Weights of a small GPT-style language model, trained from scratch on English Wikipedia.
Training: a variant of Muon for these matrices, 432M tokens, 8869 steps.
Each number is 128 + 32 x the weight over its row's rms, rounded and kept within 0 to 255. Layers, rows and columns count from 0. The size above them is the row's rms in percent of the matrix's.

# layer 2 attention output (transposed), 320x320, rms 0.126, rows 182-191,214-223,246-255,278-287,309-319, columns 128-191
size [106 113 119 119 117 104 110 123 127 119 101 101 100 100  98  98 102 105 106  97 102 109 105 109 105 105 111 113 115 106 104  99  95  98  90 125 107 100 120 100  99  99  88  92 103 106  93 100  99 122  92]
[[154  94  95  74 149 142 129 150 124 175 108 133 118  99 105 121 104 134 104 113 102 124 114 162 116 108  79  88 139 139 119  89 199 107 178 103  63 165 145 153 123 149 178  76 143  89 112 122 137 112 146 172 165 146 192 136 140  99 106 128 169 125 104 127]
 [100 118 151 107 157 161 150 151 120 121 165 132 176 154 133 174 162 125 148 157 172 132 154 162  90 136 107 143  99 141  91 113 100 164  94 126 149 136  92 150  96 104 139  58 133 143 175 162 105 142 109 108  87 108 131 129 146 172 177 156 144 163 109 131]
 [178 175 102 129  76  51 159  89 102 158 139  49 169 173  83  66 126 139 159  95 153 125  92 114 167  98 146 129 124 137 109 131 136 133 113 144 153 122  92 136 115 164 159 141 115 134 115 145  66 130 178 138 115 118 140  87 134 131 102 129 149  84 137 168]
 [187 138 191 139 121 110 223 133 116 126  82  70 108 141 111 119 109 192  96 140 154 122 102 173 192 145 110 178 138 155 122 156 174 167 125 105 124 130 155 109 163 119 134  90 152 117 150 121 110  81  72 199 182 123 156 107 144 121 168  93 153 168 152 140]
 [129 160 100 103  67 151  82 134 144 153  73 156  91  92 114 137 136 158 129  89 183  81 100 133 135 102 111  54 162 178 133 126 162 145 106 165 144 154  85 174 154 150 123  99 158 110 152 135 132 124  97 129 159  59 137  60  64 124 121  91 138  35 163 115]
 [173 150 126 171 103 121  92  67 118 133 196  96 104 148 171  89 156 147 132 142  82 148 115 148 124 143 193 131 161 183 184 111  93  53 138 146  78 123 127 139 129 150 132  45 168 121 155 107 119  88 130 106  92 161 150 100 166 174 122 157 138 146 200 120]
 [139 106  75 159 119  93  98 105 142 110 107 115 143 149 155 136 104 116 114 166 142 125 152 199 126 101 164  64 123 118 154  93 126 178 114 124 128  88  99 158 157 137 135 142 101 166 153  74  85  64 165 169 163 207  55 198  93 137 107 128 105  87 132 143]
 [116  92 156 141  93 134 118 119  83 120  91  98 149 163 115 141 154 105 112  97 108  78 174 122  80  70 100 128 107 115  85 172 137 142 152 122 133 101 159 106  86 133 138  61 194 212 156  90  94 150 164 154 169 176 161 141  71 118 154 179 118 124  86 170]
 [173 173 169 129  72 191 181 122 142 104  67 130  83 141 122 119 140 132 103  98 148 114 150 101 160 135 144 126 140 119  81 129 166 117 187 158 136 143 136 123 156 134 131  90  45 156 146 126 143  54 142 109  96 133 113 106 111  85 119 140 133 123 131 129]
 [108 129 130 126 122 121 111 104  70 124 157 146 134 127  47  92 122 127 182 167 150  89  92 126 114  64 130 125  96 113 130 158 111  91  89 174 108 131 179 118  87 140 118 124 147 157  68 109 123  67 175 163 137 155  94 128  71 136 119 164 161 150 152 124]
 [130 137 110 121 202  97 133 116 124 131 170  66 136  75 120 148 142 144  98 193 144 185 150  96 131  89 198 144 114 115 112 125 106 158  90 122 139 157 179 128 104 178 132 201  99 140 108 119 137  58 150 121  97 102 152 103  47 119 110 147 115 119 104 133]
 [118 126 152 152 104  94 114 148  94 127  92 115 128 124 111 146 166 119 183 110  91  88  82 154 147 139 108 117  92  92 139  48 155 131 150 139  96 114 170 124 121  90 110  90  97  90 133 156 106  87 147 120 160  59 197 153 167  76 142 109 135 188 137 142]
 [110 141 126 127  90 168 133 166 129 124 104 142 144  84 132 104 143 127 186 121 113 168 121 117  83 164 132 123  82 187  98  63  88 118 160 108 133 106  54 139 185  99  91  61 127 168 157 145 173  77 105 138 141 183  79 155 147  83 157 113 116 113 153 180]
 [128  93  81 176 157  88  97 160 160 147 103 113 133  88 158  98 126  97 153 145 146 145 139 112 116 156 127 172 144 149 130 160 117  80 171 127  90  95 173 122 132  85 116 106 209 108 146 139 131 159 118  91 134 130 124 138  98 105  68 147 187 136  59 144]
 [ 94 176 168 145 130 162 123 129 178 117 116 114 168 122 134 124 130 167 114 175 143 141 175 168 150 137 125 137 150  92  90  88 117 114 156 141  97 142 143 194 185 104 116 176 109 100 151  88 182 145 125 146 169 120 109  98 105 116 129 146 120 191 140 117]
 [138 112 173  96 166  87 179 162 113 106 128  73 132  66 128 140 159 117 133 155 161 116 162 156 139  99 114 152 130 104 117 107 141 137  78 128  88  93 150  75 102 112 124 139 114 166 111 152 140  95  95 107  93 148 154 123 166  93 109 112 123 106 155 135]
 [105 160 174 171  79 147 173 138 127  94 110  89  66 154 124  90 185 132 128  60 122  53 131  80 111 118 109 162  88 119 116 145 165 122 119 126 199 133 153 127  75 139 118 115 138 139 140  93  85 148  81 126 138 128  78 108 122 114 148  86 114 138  74 151]
 [122 163 126 116 133  35 143 106 145 121 158 140 101 185  82 134 182  84 131 143 137 123 123  62 146 102 139 108 150  65 144 141 129 131  50  86 191 145 129 171 112 176 147 173  95 186 102 114  66 158  94  57  72 121 112 139 171 128 105  79 119 142 136  70]
 [164 105 194 181 127  68  92 150 134 153 127 122  75 171 106 126 136  96 142  83 171  63  93 124 105 133 105  99 130 120 140 135 135 122  59 137 151  94  86 123  98 113 231 123 135  82 172 132 105 107 101  74 184 121 136 156 186 124 146 168 141 146 106  63]
 [107  87 133 124 121 101 168 148 109 166  89 102 159  86 135 142 181 121 149 146  96 118 114 104 115 115 144 142 138 143 134 115  69 149 202 141  99 133  68 153 131 148 127 190 121 124 123 120 153 147  96 157 167 129 118 120 156 141 103  96 164 153 114 153]
 [104 126 129 134  95 100 141 119 107 117  96 133 110 115 142 159 127 120 101 180  89 104 200  77 154 104 130 107 124 143 148 168 141  66 112 224 165 144 120 141 110 102  97 198 142 126 176 111  97 112 114  94 118  59 124 142  97 170 165 117 171 118 137 111]
 [102 150 118 112 110  96 139 111 145 151 111 118  95 108 104 114  66  94 147 143  90 100 130 157 154 115 149 122 125 120 134 137 113 107 118 134 120  81  92 137 137 153 153  99 134 169 156  78 172 124  99 102  69 196 139 157 102 167  71 144 138 142 105 166]
 [ 88  84 163 182 155 162  75  92 152 144  88 135 111 144  89 118 111 178 149 152 107 132 171 134 169  89 118 199 165 129 161 127 126 127 154  97 130 197 103 110 155 143 139 137 156  93  87 170 150 133  98 102 101 134  55  57  56 155 138 127 103 178  89 156]
 [109  73 116 128 123 148 114 135  93 170  88 120 123 145 150 128 123 130 139 101 155 121 156 144 101  89 125  58 117 117 167 116 125 200  81 137 122 115 117 179 103 170  92 122 151 162 187  81 124 104 157 103 123 153 121 145 111 157 139 144 130 150 158 169]
 [156  71 132 139 145  73  99  71 151 183 137 154 115 172 173 123 128 163 115  77 140 121 146 131  85 164  81 122  96  92 143 154 141 107 135 135 143 181 127 124 108 138 161 174 129 105 146 139  69 135  89  83  42 141 119 101 182 147 158 146 135 174 100 114]
 [130 160 145 159 135 124 105 166 195  56 120 148 105 190 155 108  69 131 163 148 115  96 147 115 113 139 151 116  78 106  40  51 133 153 119 129 117 158  94  82 171 135 145 149  85  73 141 151 126 161 113 137 233 128 140 156 111 166 133 136 145 157 147 138]
 [127 132 124  69 150 124 143 134 158 103 115 138 121 173 179 120  72 133 166 208  86 130 157  84  90  86 164  56  86 114 139 140  53 114 115 175 101 115 139  97 145 120  78 109  70 109  72 118 103 181 175 109  65 143 123 111 182 112 100 138 154 124 134 139]
 [171 161 163 140 132 165 123  97 119 135 134 167 132 130 183 105 129 119  84 126 145 142  76  93  51 103 156  89 121 156 133 132 136 141 151 156 109 192  78  81 137 120 150 168 114  79 128 128 123 132 135  97 117  59  90 123 155 101 144  86 135 223 186 128]
 [ 99 146 129 110 114  81 169 113 121 129  78  96 189 112 134 156 131  72 110 179 146 152  80  62 180  83 125 140 142 126  92 143 133 121 143 173 135 156 103 108  95 226 151 140 142 118 158 129 115 134 115 186 119  63 163 107  99 162 125 185 139 138 184 201]
 [118 122 162 175 157 156  77  73 123 105 147 134 126 150 126 164 124 137 128 154 114 124  95 142 154 107 119 116 160 103 118 104 112 173 166  69 147 174 110 209 132  95 121 118 157 119 135 170 129  96  70 106 121 112 180 164  74 160 118  90  97 142 119 116]
 [170  96 160 160  90 163  46 142 121 170 146 144 118 188 132 139 131  81 174  90 102 135 102 156 138 121 116 120 128 102 128  69 120 147  80 157 126  52 158  98 163 106 144 105 108 144 176  97 140 179 118 123 147 211  74 108 157 141 155 142 102 163 177 150]
 [166 148 141 135 139 138 158  87 169 124 137 145 146 150 149 138 115 102  32 150  57 179 163 128 137 144 166 138 164 120 114 141 124 163  46 142 136 151 114 138 190 108 120 164 159 131 118  90 119 173  80 125 165 140  54 118  74 162 140 148 117  98 138 174]
 [100 168 132  99 151 182 128  86 131  55 158  93  99 149 170 176  90 115  75 125 151 122 108 173 119 111 137 135 173   4 101 141 131 138  88 145 113 104 151 168  94 155 147 162 115 133  77 109  86 142 127 125 149  74 119 171 122 143 103 144 148 179 145 134]
 [ 84 139 178 145  89 170 117 107  78  85 147 116 116 141  97 186 151  90 169 126 148  93  21 163  83 115  73 144  79 128 130 116 107 107 119 147 167 127 174 112  90 168 155 166  70 179 130 122 134 137 143 122 107 112 133  53 190 132 178 140  41 100 173 102]
 [ 59 112  72 177 124 134 156 114 116 124 127 119 127 170 158 148 170 118 109  79 119 128  93 182 154 142 146 127  64 202 156 127 124  81 107 128  87 121 125  92 145 106 143  82 111 117 168 129 118  89 133 149 104 169  97 167  99 185 133 119 100  77  83  67]
 [ 89 136  83 114 114 167 100 160  77 167  85 138 179 145 137 201 142 163 145 106  95 146  96 113  66 103 123 144 149 118 131 150 145 145 152 183 150 125 107 173 146 113 136 163 129 167 135  89 146 166 192 171 169 136  95 144  81 135 170 103 153 122 108 112]
 [137 133 142 118 201 143 101 163 105 128 169 129 148 107 100 183  88 124 155 113 100 172  99 147 118 160 147 147 148 138 109 112 101 132 111 127 118 140  97 164 158 142 155 108 106  78 113 194 148 110 179 119  84 135 203  82 160 117 155 166  97 120 172 122]
 [115 116 127 134 158 187 125 122  97 136 150  70 148  63 146 123  95 100 134 149  91 134 132 145  86 142 169 122 102 150 146  91 152 104 139 160 106 106 112 114 163 129 167 153 187  80 167 137 109  99 115 188 139 106  59 114  87 139 145 192 143  87 134 156]
 [102 120  97 134 181 118 164 130 138 122 157 121 178  62 134  98  57  84 108 130  64 183 180 144 147 119 114 139 136 167 134 134 100 156 145 121 143 148 162 125 216 100  47 142 154 169  86 175  95 118 140 165 110 137 139 138 110 145 108  51 110 114 135 159]
 [170  91 152 106 147 148 118 121 151 159 146 184 114 162 147  66 130 170 103 125 121 158 147 173 175 174 163 137 119 163 133 135 147 107  74  53 146 131 112  92 116 143 130  57 116 112 171 127 117 110 129  86  64 151 154 127 158 106 143 130 160 163 116  97]
 [149 102  95 191 160  75  77  71 137 125 162  82  63 199  96  76 179 120 102 119 131 117  44 126 112 148 162 142 127  99 135 170 148 136 172 118 101 105 113 121 104 146 108 143 117  56 124 147 158 137 168 146  74 144 130 106 126  62 123 141 174 125 252  85]
 [150 143 103 157 122 140 199 130 154 117  59 155 167 151 135  93 104 143 176  93 159 163 113 150 127 136 133 169 141  89 122 178 136 144 138  94 122 161  86 120  76 132  84  94 121 160  84  98 123 126 111 150  63 118 138 145 105 117 125 149 165 140 131 132]
 [ 68 107 100 147 116 107  81 129 126 138 106 137 135 135 101  92 185  96 167  88 194  96 126 146 177  62 119 134 115 169  86 163 171  41 171 130 122 156 146  96  84  88 127 133 105 144 142  98  73 146 148 141 159  69 133 152 111  91 103  89 145 120 140 114]
 [ 28 117  82 158  90 111 183 144 101 182 127 152 171  89 149 104 137 155 110  88 123 129 177 131 109 142 146  81 110 195 172  83  97 154 135  98  83 120 156 152 150 131 115 123 107  91 196  97 152 143 118 111 113 148 157 127  61 110 116 116 103  96 148  87]
 [119 177  78 117 150 139  84 148 105 116 106 161  66 151 111 119 138 193  99 151  88 134 153 101 145 109 214  76 169 115 101 127 126 133 129 157 138 130  77 137 155  72 105 180 132 106 122 174 143 158  97 138  66 128 162 169  52 112  91  91 154 119 102 147]
 [185 162 160 123 151 128 177 165 135  41 126 148 173 113 105  96 131 114  83 177 119 194 136 119 137  80 163 189 106 107 146 158 150 129 131 123 170  94  68  82 103 124 126 154 167 170  93 104 155 125 140  82 131 119 152 120 181  88 160  78  95 199  98 157]
 [114 122 171  96 146  75 149 116 144 113 179 119 102  82 139 126 136 134  99 166 133 163  74 190 141 116 148  83 120 141 123 153 134 192 111 103 148  96 148  86 130 181 170  76 189 122  89 116  82  85 150  77 140 108 198 167 130 112 116 166 121 100  94 124]
 [ 99 102 119 149  82 112 116 120 118 143  92 127 117 107 135 113 206 142  70 123 199 131 152  80 155 103  80 190 140 186 187 115 148 132 142 160 136 175 103 133 154 119  51 133 193 149 140 129 178 122  57 145 104  96 135 152 121 121  78 124 139 155 106 116]
 [ 95 120 117 121 107 106 140 139 202 131 158 204 120 114 156 115 107 182 112 127 157  78 134 107 169 162  90 130 180 170 152  86  54 179 130 166 159 153 165 154 144 138  93 141  57 122 111 148 146 180 127 123 124 144 172 144 131 142  70 104 139 113  97 146]
 [155 136 153 121 102 149  54 102 139 119 156 108  50 144 114 145 216 119 166 173 174 106 100 176 102 110  89 170 125 133 165 128 151 150  61 146 120  35 126 134  61 135 149 112 135  84 146  80 132 181 136  90 114 131 138  84 185  97 130 173 156 114  90 103]
 [ 97 138 131 113 129 161 136 138 134  86  70  85 201 119 172 158  88 142 156  74 123 119 133 121  46 139 127 133 144 152 138 126 128 142 116 175 161 118 121 117 146 110  41 133  94 113 161 111 155 120  94 153 196  49  82 107 107 122 155 104 106 112 135 196]]
# layer 2 attention value, 64x320, rms 0.14, rows 54-63, columns 128-191
size [101  97 103 105 112 108 102 108 118 104]
[[194  98 146 126 139 162  92 132  93 122 121 157 148 157  71  91 100 145 102 132 118 122 144 143  96 159 112 173  88 119 105  84 131 110 104  78 157 120 126  99 176 140 201  91  90  82 154 105 141 147 150 134 135 150  49 191 116 100 106 164 111 120 124 137]
 [133 107 123 103 108 155 144 115  82 151 126 141 139  34 125 138 115 173 202 162 148 115 140 180 144 149  92 153 146 116 153 138 140 152  99 117 188 132  90 219 112 133 121 137 159 133 138 137 142 136  74 154 111 108  94 146 102 132 144 137 115 144  77 148]
 [169 121 168  94 116 180 127  85 153 100 133 142 146 158 105 136 164 109 116 148 126  96 104 141 144 151 205 108 137  78 132 152 124 119 119 185 131 110  85 128  60 192 155 138 102 107  60 112 126 139  99 104 132 102 134 143 192 152  86 212 170 113 119 121]
 [143 119 177 154 147  74 166 171 111 118 118 124 140 126  69 131 113  77 148 178 156 112 130 164 129 144 141 167 105 118 141 203 190 177 120 102  88 137 171 113 121 140 100 127 128 160  93 129 155 154 115 150 131  82 106 156 181 190 167 126 105  84 183 185]
 [131 102 154 129 159 132 102 101 154 147 160 159 112  73 147 142 135  98 116  70 163  93 120 155 107  93  96 117 132 202 153 145 146  50 151 112 124 114 179 150 103 105 121 154 134 175 134 104  57 112 151 170 156 141  44 120  85 175 171 138 138 133  61 149]
 [152 124 101 134  86 167 112 205 112 120 124  97 160 118 174 138 103 104  75 135 135 115 108  59 156 127 169 182 131 123  99 137 139  69 179 102 133 170  38 150 122 140 102 123  87 161 136 134 147 155 109 115  85 149  99 121  91 125 196 116 175 137 164  77]
 [149 150 108 121 144 152 117 113 164  98 100 105 124 140 131 130 136  96 192 107 128 120 111 169  86 142 145 164 150 140 132 109  99 144 140 132 111 168  84 165 122 137 151 101 101  98 143 129 153 116 210  71 150 158 169  92  89 158  81 129 123 121 196  31]
 [165  90 116 109 150 174 129 159 127 177 180 140 160 111 118 167 122 147 168 166 114 158  80 127 134 128 152 143 104 166 146 178 134 162 181  56 118 147 113 133 127 162 132 133 154 135 116 124 121  75 167 124 156 121 138 154 133 156 116 151 129 168 109 129]
 [148  69 120 116 141  90 163 155 151 161 148 141 173 125 115 164 121 100 122 139 105 172 144 106 151 142 120 126 158 170 105 132 121 100 140 112 158 145 147 157 175 113 130 113 171 150  89 165  91 117 111 182  99 157 131 150 117 160 145 111 118 134 139 109]
 [103  73 103 143 135 132 114  87 144 154 158 180 132 125 138 136  99 130 230 103  97 147 126 132 105 116 122 148 170 145 176 139 136  66 112 133 139  99 171 151  86 145 150 153 134 118 108 122 134 105 114 156 123 141 157 125 193 158 120 139 138 170 142 100]]
# layer 2 MLP up, 1280x320, rms 0.135, rows 0-21, columns 128-191
size [102 111  99  97 101 106 104  97 104 100  96 103  89  97 105 106 103 106 108  99 102 105]
[[118 183 134 107  89 184 119  97  90  99 124 112 149 128  89  82 125  83 126 160  91  72  86 161 110  66 149  46 125 115 144 129 146 111 169 164  86 149  92 174  81 125 101 138 133 155 146 186 186 179 170 124  73  76 157  57 169 100 143 170  96 116 152 136]
 [123 156  90 150 166 116 167 103 171 123 143  85 113 116 168 125 137 118 107 148 148 181 130 168 135 132 113 115 160 157 118 120 149 104 124  91 112 203  81 102 112 165 142 107  66 103  97 144  77 127  75  79  92 159 130 106 124  87 134 111  55 141 134 126]
 [123 133 153 136 132 104 145 196 172 204  81 160 174 180 182 152 129 125  97 115 168 139 114 101 159 139 143 159 115 112 117 136 176 179 102 108 119 170 104 223 133 145 125 104 122 132 116  78 165 145  98 101  94 149  99 112 103 141 149 120 128 191  92 166]
 [157 105 141 139 140 108 152 149 180 106 105 137 161 130 155  77  68 100 112  98 181  99 143 170  83 132 120 141 149 160 101 117 156 131 137 175 124 136 153 109 113 141  55 138 118 141 183 147 113 164 146 133  94  63 220  93 129 174 139 167 133 159  92 179]
 [166 160 104 119 186 138 140 143 141  97  84 142  98 116  86  87 124 183 170 123 108  96 174 154 127 120 147 124 175 122 158 130  48 164 113 156 127 152 230  91 144 119  92  70 141 141  98 120  77 115 124 138 117  96 127 148 119  88 131 101 154 114  68 100]
 [120 145 161 129  99 113 147  89  99 164 134 190 180 120 146 102 111  99 173 125 102 191  61 118  98 177 150 135 139 127 107 157 142  65 128 147  89  59 140  98 144 161  86 161 139 131 140 102  68 117 136 169 148  81 138 133 110 123 134 114  92  99 117 174]
 [140 110 146 122 174  87 162 151 154  88  99  90 107  77 140 107 165 107 151 143 107 166 157 104  92 176 138  49 148 140 100 168 131 131 127 148 134 126 126 100  73 186 184 142 133 111 170  86 166 118 106 178 110 161  84 101 155 132  93  66 154  83 111 121]
 [183 129  99  89 126 126 171 155 158 117 111 150 112 119 136 147 126 115 100  76 105  83  71 123 186 111 138 169 130 110 118 149 173 142  99 209 125 119 163 143  77  59 195 146 164 124 164 103  94 150  86 100 160  76  87 137 159 165 118 170 122 155 149 150]
 [140 167 132  98 112 130  90 119  70 125  87 165  73 140 143 117 130  85 146 127 181 126  82 152 118 172  89 142 137  97 126  78  74 143  88 146 113 116  80  96  91  95 164 127 140 193 165 172  98 107 165  84 138  72 115 104 157 110 174  63  69 145 152 161]
 [ 90 142 177 144 126 104 150 124 124  96 105  19 134 118  93 134 110 134 157 174 123 107 136  93 123 134 144 142 108 151  49 109  98 169 144 196 196 141  99 152 117 129 129 131 104 129 148 156 143  84 123 169 117 139 101 115 107 154 157 142 109 113 178  74]
 [157 171 156 145 147 152 123 146  82 102 142 166 117 118 132 138  54 161 136 143  83  74 152 117 179 122 123 155 105  99 118  93  92 156 124 127 178 140 119 176 151 104 131 122 203 164 204 114 129 132  84  60  79 151 201 179 103  96 136 165  79 122 155  89]
 [ 97  88 119 191 140 118 105 110 141 134 123 114  92 113 144 119 114 107 165 162 120  87 109 154  75 103 149 165 151 146 107  96 118  90 154 121 134 138 104  97 120 167  99 144 119 151 114  93  84  97 123 184 182 189 101 108 121 178 145 138 181 104 100 128]
 [116  65 128 130  87  91 107 133 121 100 108  85 139 127 157 203 134 152 198 136 138 169 160 194 116 123 126 107  61  64 135 163 138 162 145  96 150 141 111 172 143 129 132 123 120 112  26 202 149 147 157 160 163 147 164 139 136  57 114 183 160 133 147 151]
 [132 148 113  76 135 145 128 145 132 129 155  86 152 128  77 123  95 143  45 136  83 146 170 142  65 110 146 147 148 131 107 148 154 143 127 134 110 123 119 164  73  97 120 117 146 107 113 153 147  98 114 148 100 152  90 141 154  91  93  91 164 118 139 102]
 [ 98 110 110 107  84 106 114 105 119  92 118 168 121  67 134  78 120 139  87 105  72 128 120 140 203 194 105 134 107 136 126  85 131 142 114 152 142 178 103  73  70  90 148  97 150 204 121 100  85 101 150  96 123 154 126 137 128 114 169 100  88 173  92 154]
 [113 122  88 105  47 135 110 130 126  55 134 132 109 168  87 184 126 125 167 156 140 132 128 123 136 121 137 130 138  97 133 113 148  85  63 173  93 125 124 162 120 175  65 209 139 115 131 128 124 160 142 101 123 186 109 129 148 103  81 136  79 147 128 108]
 [138 145 114 121 131 152 127 218 172 153 143  80 126 128 122 135 156 152 134  95  83 186 173 139 131 136  96 151 132 144 112 166 131 157 200 170 141  96 127 129 112  62 136 151 145 101 110  84 110 133 137  95 109 170 109 124 182 108 207 127  73 185 154 115]
 [192 100 123 104 188  36 146 183 101  91 125  88 101 141 141 101 126 104  84  98  87 133  74 163 116  89 162 150 178 128 103 145 172 160 129 105 182 137  93 160 120 134 164  96  90  71 179 106 146 135 153 109 109 114 157 184 120 133 117 109 144 128 170 149]
 [133  65 112 132 146  98 114 123 110 199 121 142 146 103  88 168 121 192 147 103 112 104 148 112 118  91 163 106  92 113 163 132 104 117  95  98 140 214 131  94 145  89 164 110  96 169 128 121 118 164 163 156  72 165 124 108  98 107 147 128 128 154 133  82]
 [106 170 155 106 132 141 118 128 136 144  89 147  39  99 127 121 184 101 117 119 172 128 169 123 137 119 137  99  99 128 100 154 127  78 106  72 106  90 136 111 131 144 130 167 177 191 148 107 148 118  93 157 103 117 173 130 123  72 117 131 175 162 105 133]
 [140 125 147 109 154 124  92 129 118 117  70  67 142 181  93 154 136 150 160 218 120 143 109 154 157 138 147 195 137 129 125 176 175 143 116 169  89 186 149 136 117 118 138 107 133  77  90  62  99 167 157 119 124 122 106 103 173 148 145 200 183  99 112  99]
 [ 81 184 133 138 149 162 156 152  95 105 114 123 176 156 113  88 147  90 125 125 126 123 115 159  88 130  86 133 107 171 147 165 105 168  97 124 135 135 120  73 111  90 131 119 181 101 144  63  98 134 187  87 137 120  92 135  99 143 123 176 132 160  88 123]]
# layer 2 MLP down (transposed), 1280x320, rms 0.0679, rows 0-21, columns 128-191
size [103 103  99  98 101 105 101 102 101  96  98 103  94  93 102 102 102 104 106  96 104 104]
[[146  95 139 167 162 130 122 161 127 148 119  89 106 109 147 132 107 166  95 147 109  81 172 108  78 124  92 180  70  81 101  65 137  66 136 189 139 131  95  59 157 118 127 149 135 144 130 103 106 163 141 116 132 164 136 139  94 112  92 146 122 145  65 161]
 [140 109 101 136  87 179 117 143 129 121 132  88 179 100 106 151  66 134  99  89 107  84 214 149 133  82 144 128  74 146 179 130 169 200  74 145 123 124 149 119  92  88 164 179 149 171 119 132 150 168 123 130 118  68 128 130 171  98 171 173 173 110 101  96]
 [ 60  90 142 111 133 114 196 119 187  55 107 203  94  61 145 102  97 142 111 114 190 164 154 127  95  94 145 120 115 195  72 119  96 141 139 141  97  94 171 134 131 118 161 166  94 159 160 179 148 111 143 219  90 160  77 134 140 134 153 125 148 120 169 119]
 [ 93 124 145 172 113 108 118 158 151 121 136  88 117 157  98 176 166 127 128 146 154 155 101 111 170 127 116 164 141 103 184 115 120  93 127  98 173 128 136 131 174 177  96  92 133  18 159 111 126 127 140 135 193 127 131 113 112  82 132 111 134 152 105 107]
 [ 88 100  93 190 177 150  90 159 172 178  81 113 106 138 154 122 131 167 151 115 195 175 173 103 141  80 134 134 107 132 129 151 130 152 153  95 136 148 171 146 106 168 129  69  89 142 154 158 150  97 127 119 141 127 139 122 120 109 123 171 107 161  83 143]
 [ 68 152 139  87 146 100 140 125 112  54  83 100 131 168 124 143 197 121  99 120 166  79 152 104 141 122 142  79 126 137 122 141 184  64  48 169  90 136 152 109 129 159 163  50 134 156 135 159 152 141  97 139  70 157 115 121 100 124 153  83 144 120 146  82]
 [ 98 131 101 129  88 255 102 100 164 163 162 167 154 194 160 123  82 101 144 124  96  98 120 108 134 114 130 215 140 143  92  56 143 147 111 167  97 185 135  92 130 122 118 123 135 123 111 127 134 126 127 109 173  86  66 154  98 105 172 103 112 135 143 155]
 [ 69 132 192 158  94 160 113 158 141 107 166 140 109 144 106 176 169 180  70 107 133 101 188 178  96  81 196 169 138 110  89 154  77 102  94 178 148 150 144 104 192 131 127 116 118 130 202 167 166 100 179  91 108 122 141  98 143 127 120 183 174 173 107  80]
 [161 151 147 123 159  83 109 128 139 185 158 130 134 136 137 105 193  79  86 175  82 156 186 137 141 121 133  96 127 138  69 117 122 145  90 128 160 175 235 112 117 153 104 130  46  96 140 200 155 118 102  72 103 151 134 162  84  76 114 117  92 124  66 138]
 [121 215 123 107 116  82  76  76 142 130 142 142 133 107 103 150  94  88 114  85 135 141 116 127 131 108 119  95 116 152 147 143  88 112 170  55 137 115 157 119 152 136 131 127 126 102 120  88 155 100 117 159 129 186 143  89  97 150  75 160 142 156 125 163]
 [110  90 114 131 147 136 167  84  96 162 105 154 147 135 104 181 131 106 185  70 185 158 137 162 201 173  92 110 114 148 119 133 138 105 169 191 138 171 173  85 126  95 138 144 137 153 192 122  86 134 163 135 137 117 116 137 149 160 131 123 116 156 187 156]
 [125 105 113 114  83  88 185 127 106 145 107 138  87 146  90 113 136 141 117  90  99 181 162 126 122 153  99 152 125 140 125 157 137 127 132 183 147 110 169  87 138 176 136 104  78 149 118 170 141 169  91 114 125 100 141 154 113 124 186 120 128 101 106 130]
 [ 89 140 126  75 106 138 128 116  75 181 142 189  80 211 110  87 182 152 147 131 115 123  67 104 127 169 182 162 104 123 205 151 166 140 130 181 133 153 169 144 116 133  81 185 124 179  86 125 134 154 157 125 139 152  86  69 106 141 147 154 205  90 107 121]
 [179 116 140 147  74 159 234 131  94 161 122 124 147 134 117 192 158 134  99 232 118 105 123 144  99 158 182 154  88 121 140 112 137 142  84 128 114 125 128 105 104 115 110  97 141 123 119 184 151 122 170 142 181 179 144 144  97 169  86 124 132 143 162 183]
 [183  45 181 135 141 102 123 102 161 119 131 120 153 117 112 138 119  87 111 118 106 171 101 143  97 112 127 110 168 128 123 145 150 116 143 158 113 169 172 139 199 141  78 134  87 101 124 173 177 149 180 112 117 133 119 129 141 167 154 148 130 120  86 122]
 [150  99 173 112 138  94 107  92 131  50 180 149  84 101  86  71 152 130 106 130  92  76 106 164 108  91 170 172 123 120 133  70 158 173 123 135  89 138 132 106 140 157 127 155 136 147 101 150 170 101 110 120  89 190 167 107  99  95 179  84 181 120 106 113]
 [ 92 149  97  98  95 139 145 126 104  48 144 181 129 104 133  97 150 138 141  69 172 164 108 140 125 180 147 134  97 133 126 136 134 117  67 112 152 120  71  86 167  90 105 130  96 154  89 130 124 108 108 118 155  99 136 150 122 145 115 102 128 146  93 161]
 [106 124 154 113 141 157  79  64 141 116  92 108 184  60 107 108 161 162 124 116 133  99 150 128 108 151 109 136 162 103 126 100 125  77  91 166 143 141 154 187  51 139  57  86 131  70  94 152 125 121 115 105 165 141  73 105 157 144 111 136  92 137 172  66]
 [147 155 144 112  64 129  67 113 100 158 130 127 191 137  98  69 137 193 177 127 188 166 131  93  97 124 142 126 150 128 122 119 120 108 171 124 130 104 182 139 118 130  62 104  93  20 157  66 165 153 139 116 136 100 160 122 145 141 107 146  90 100  89 149]
 [155 141  86 105 124 188 175 138  83  99 168 122 144  72  99  86  91  75 144 134 126 116 170 116 123 126  93 138 155 120 165 158 161 126 146 149 134 140  83 142 157  67 106 120  76  67  50 128 195 108  99 140 104 143 109 165 123 123  78 136 131 115 174 112]
 [184 172 114  68 124 115 149  79  85  92 204 162 136 129  93  99 188 121  93 151 108 122 143  85 120 122 117 104 152 184 135 106 168 115 122 149 135 100 129 161 139 152 155 151 173 123 121  80 110  89 129 105 166 124 142  76 138 147  99  81 145 170 166 143]
 [118 154  80 123 105 109 156 169 169 148 131 167  80 108 124 146 125 166  86 163 124 111 102 143 100 121 105 129 139 190  95 110 143  88 178 147 149  83 115  52 113  19 148 188 156 106 105 127 113 172 129 118 101 144 134 115 112 105  81 105  72 106 112 112]]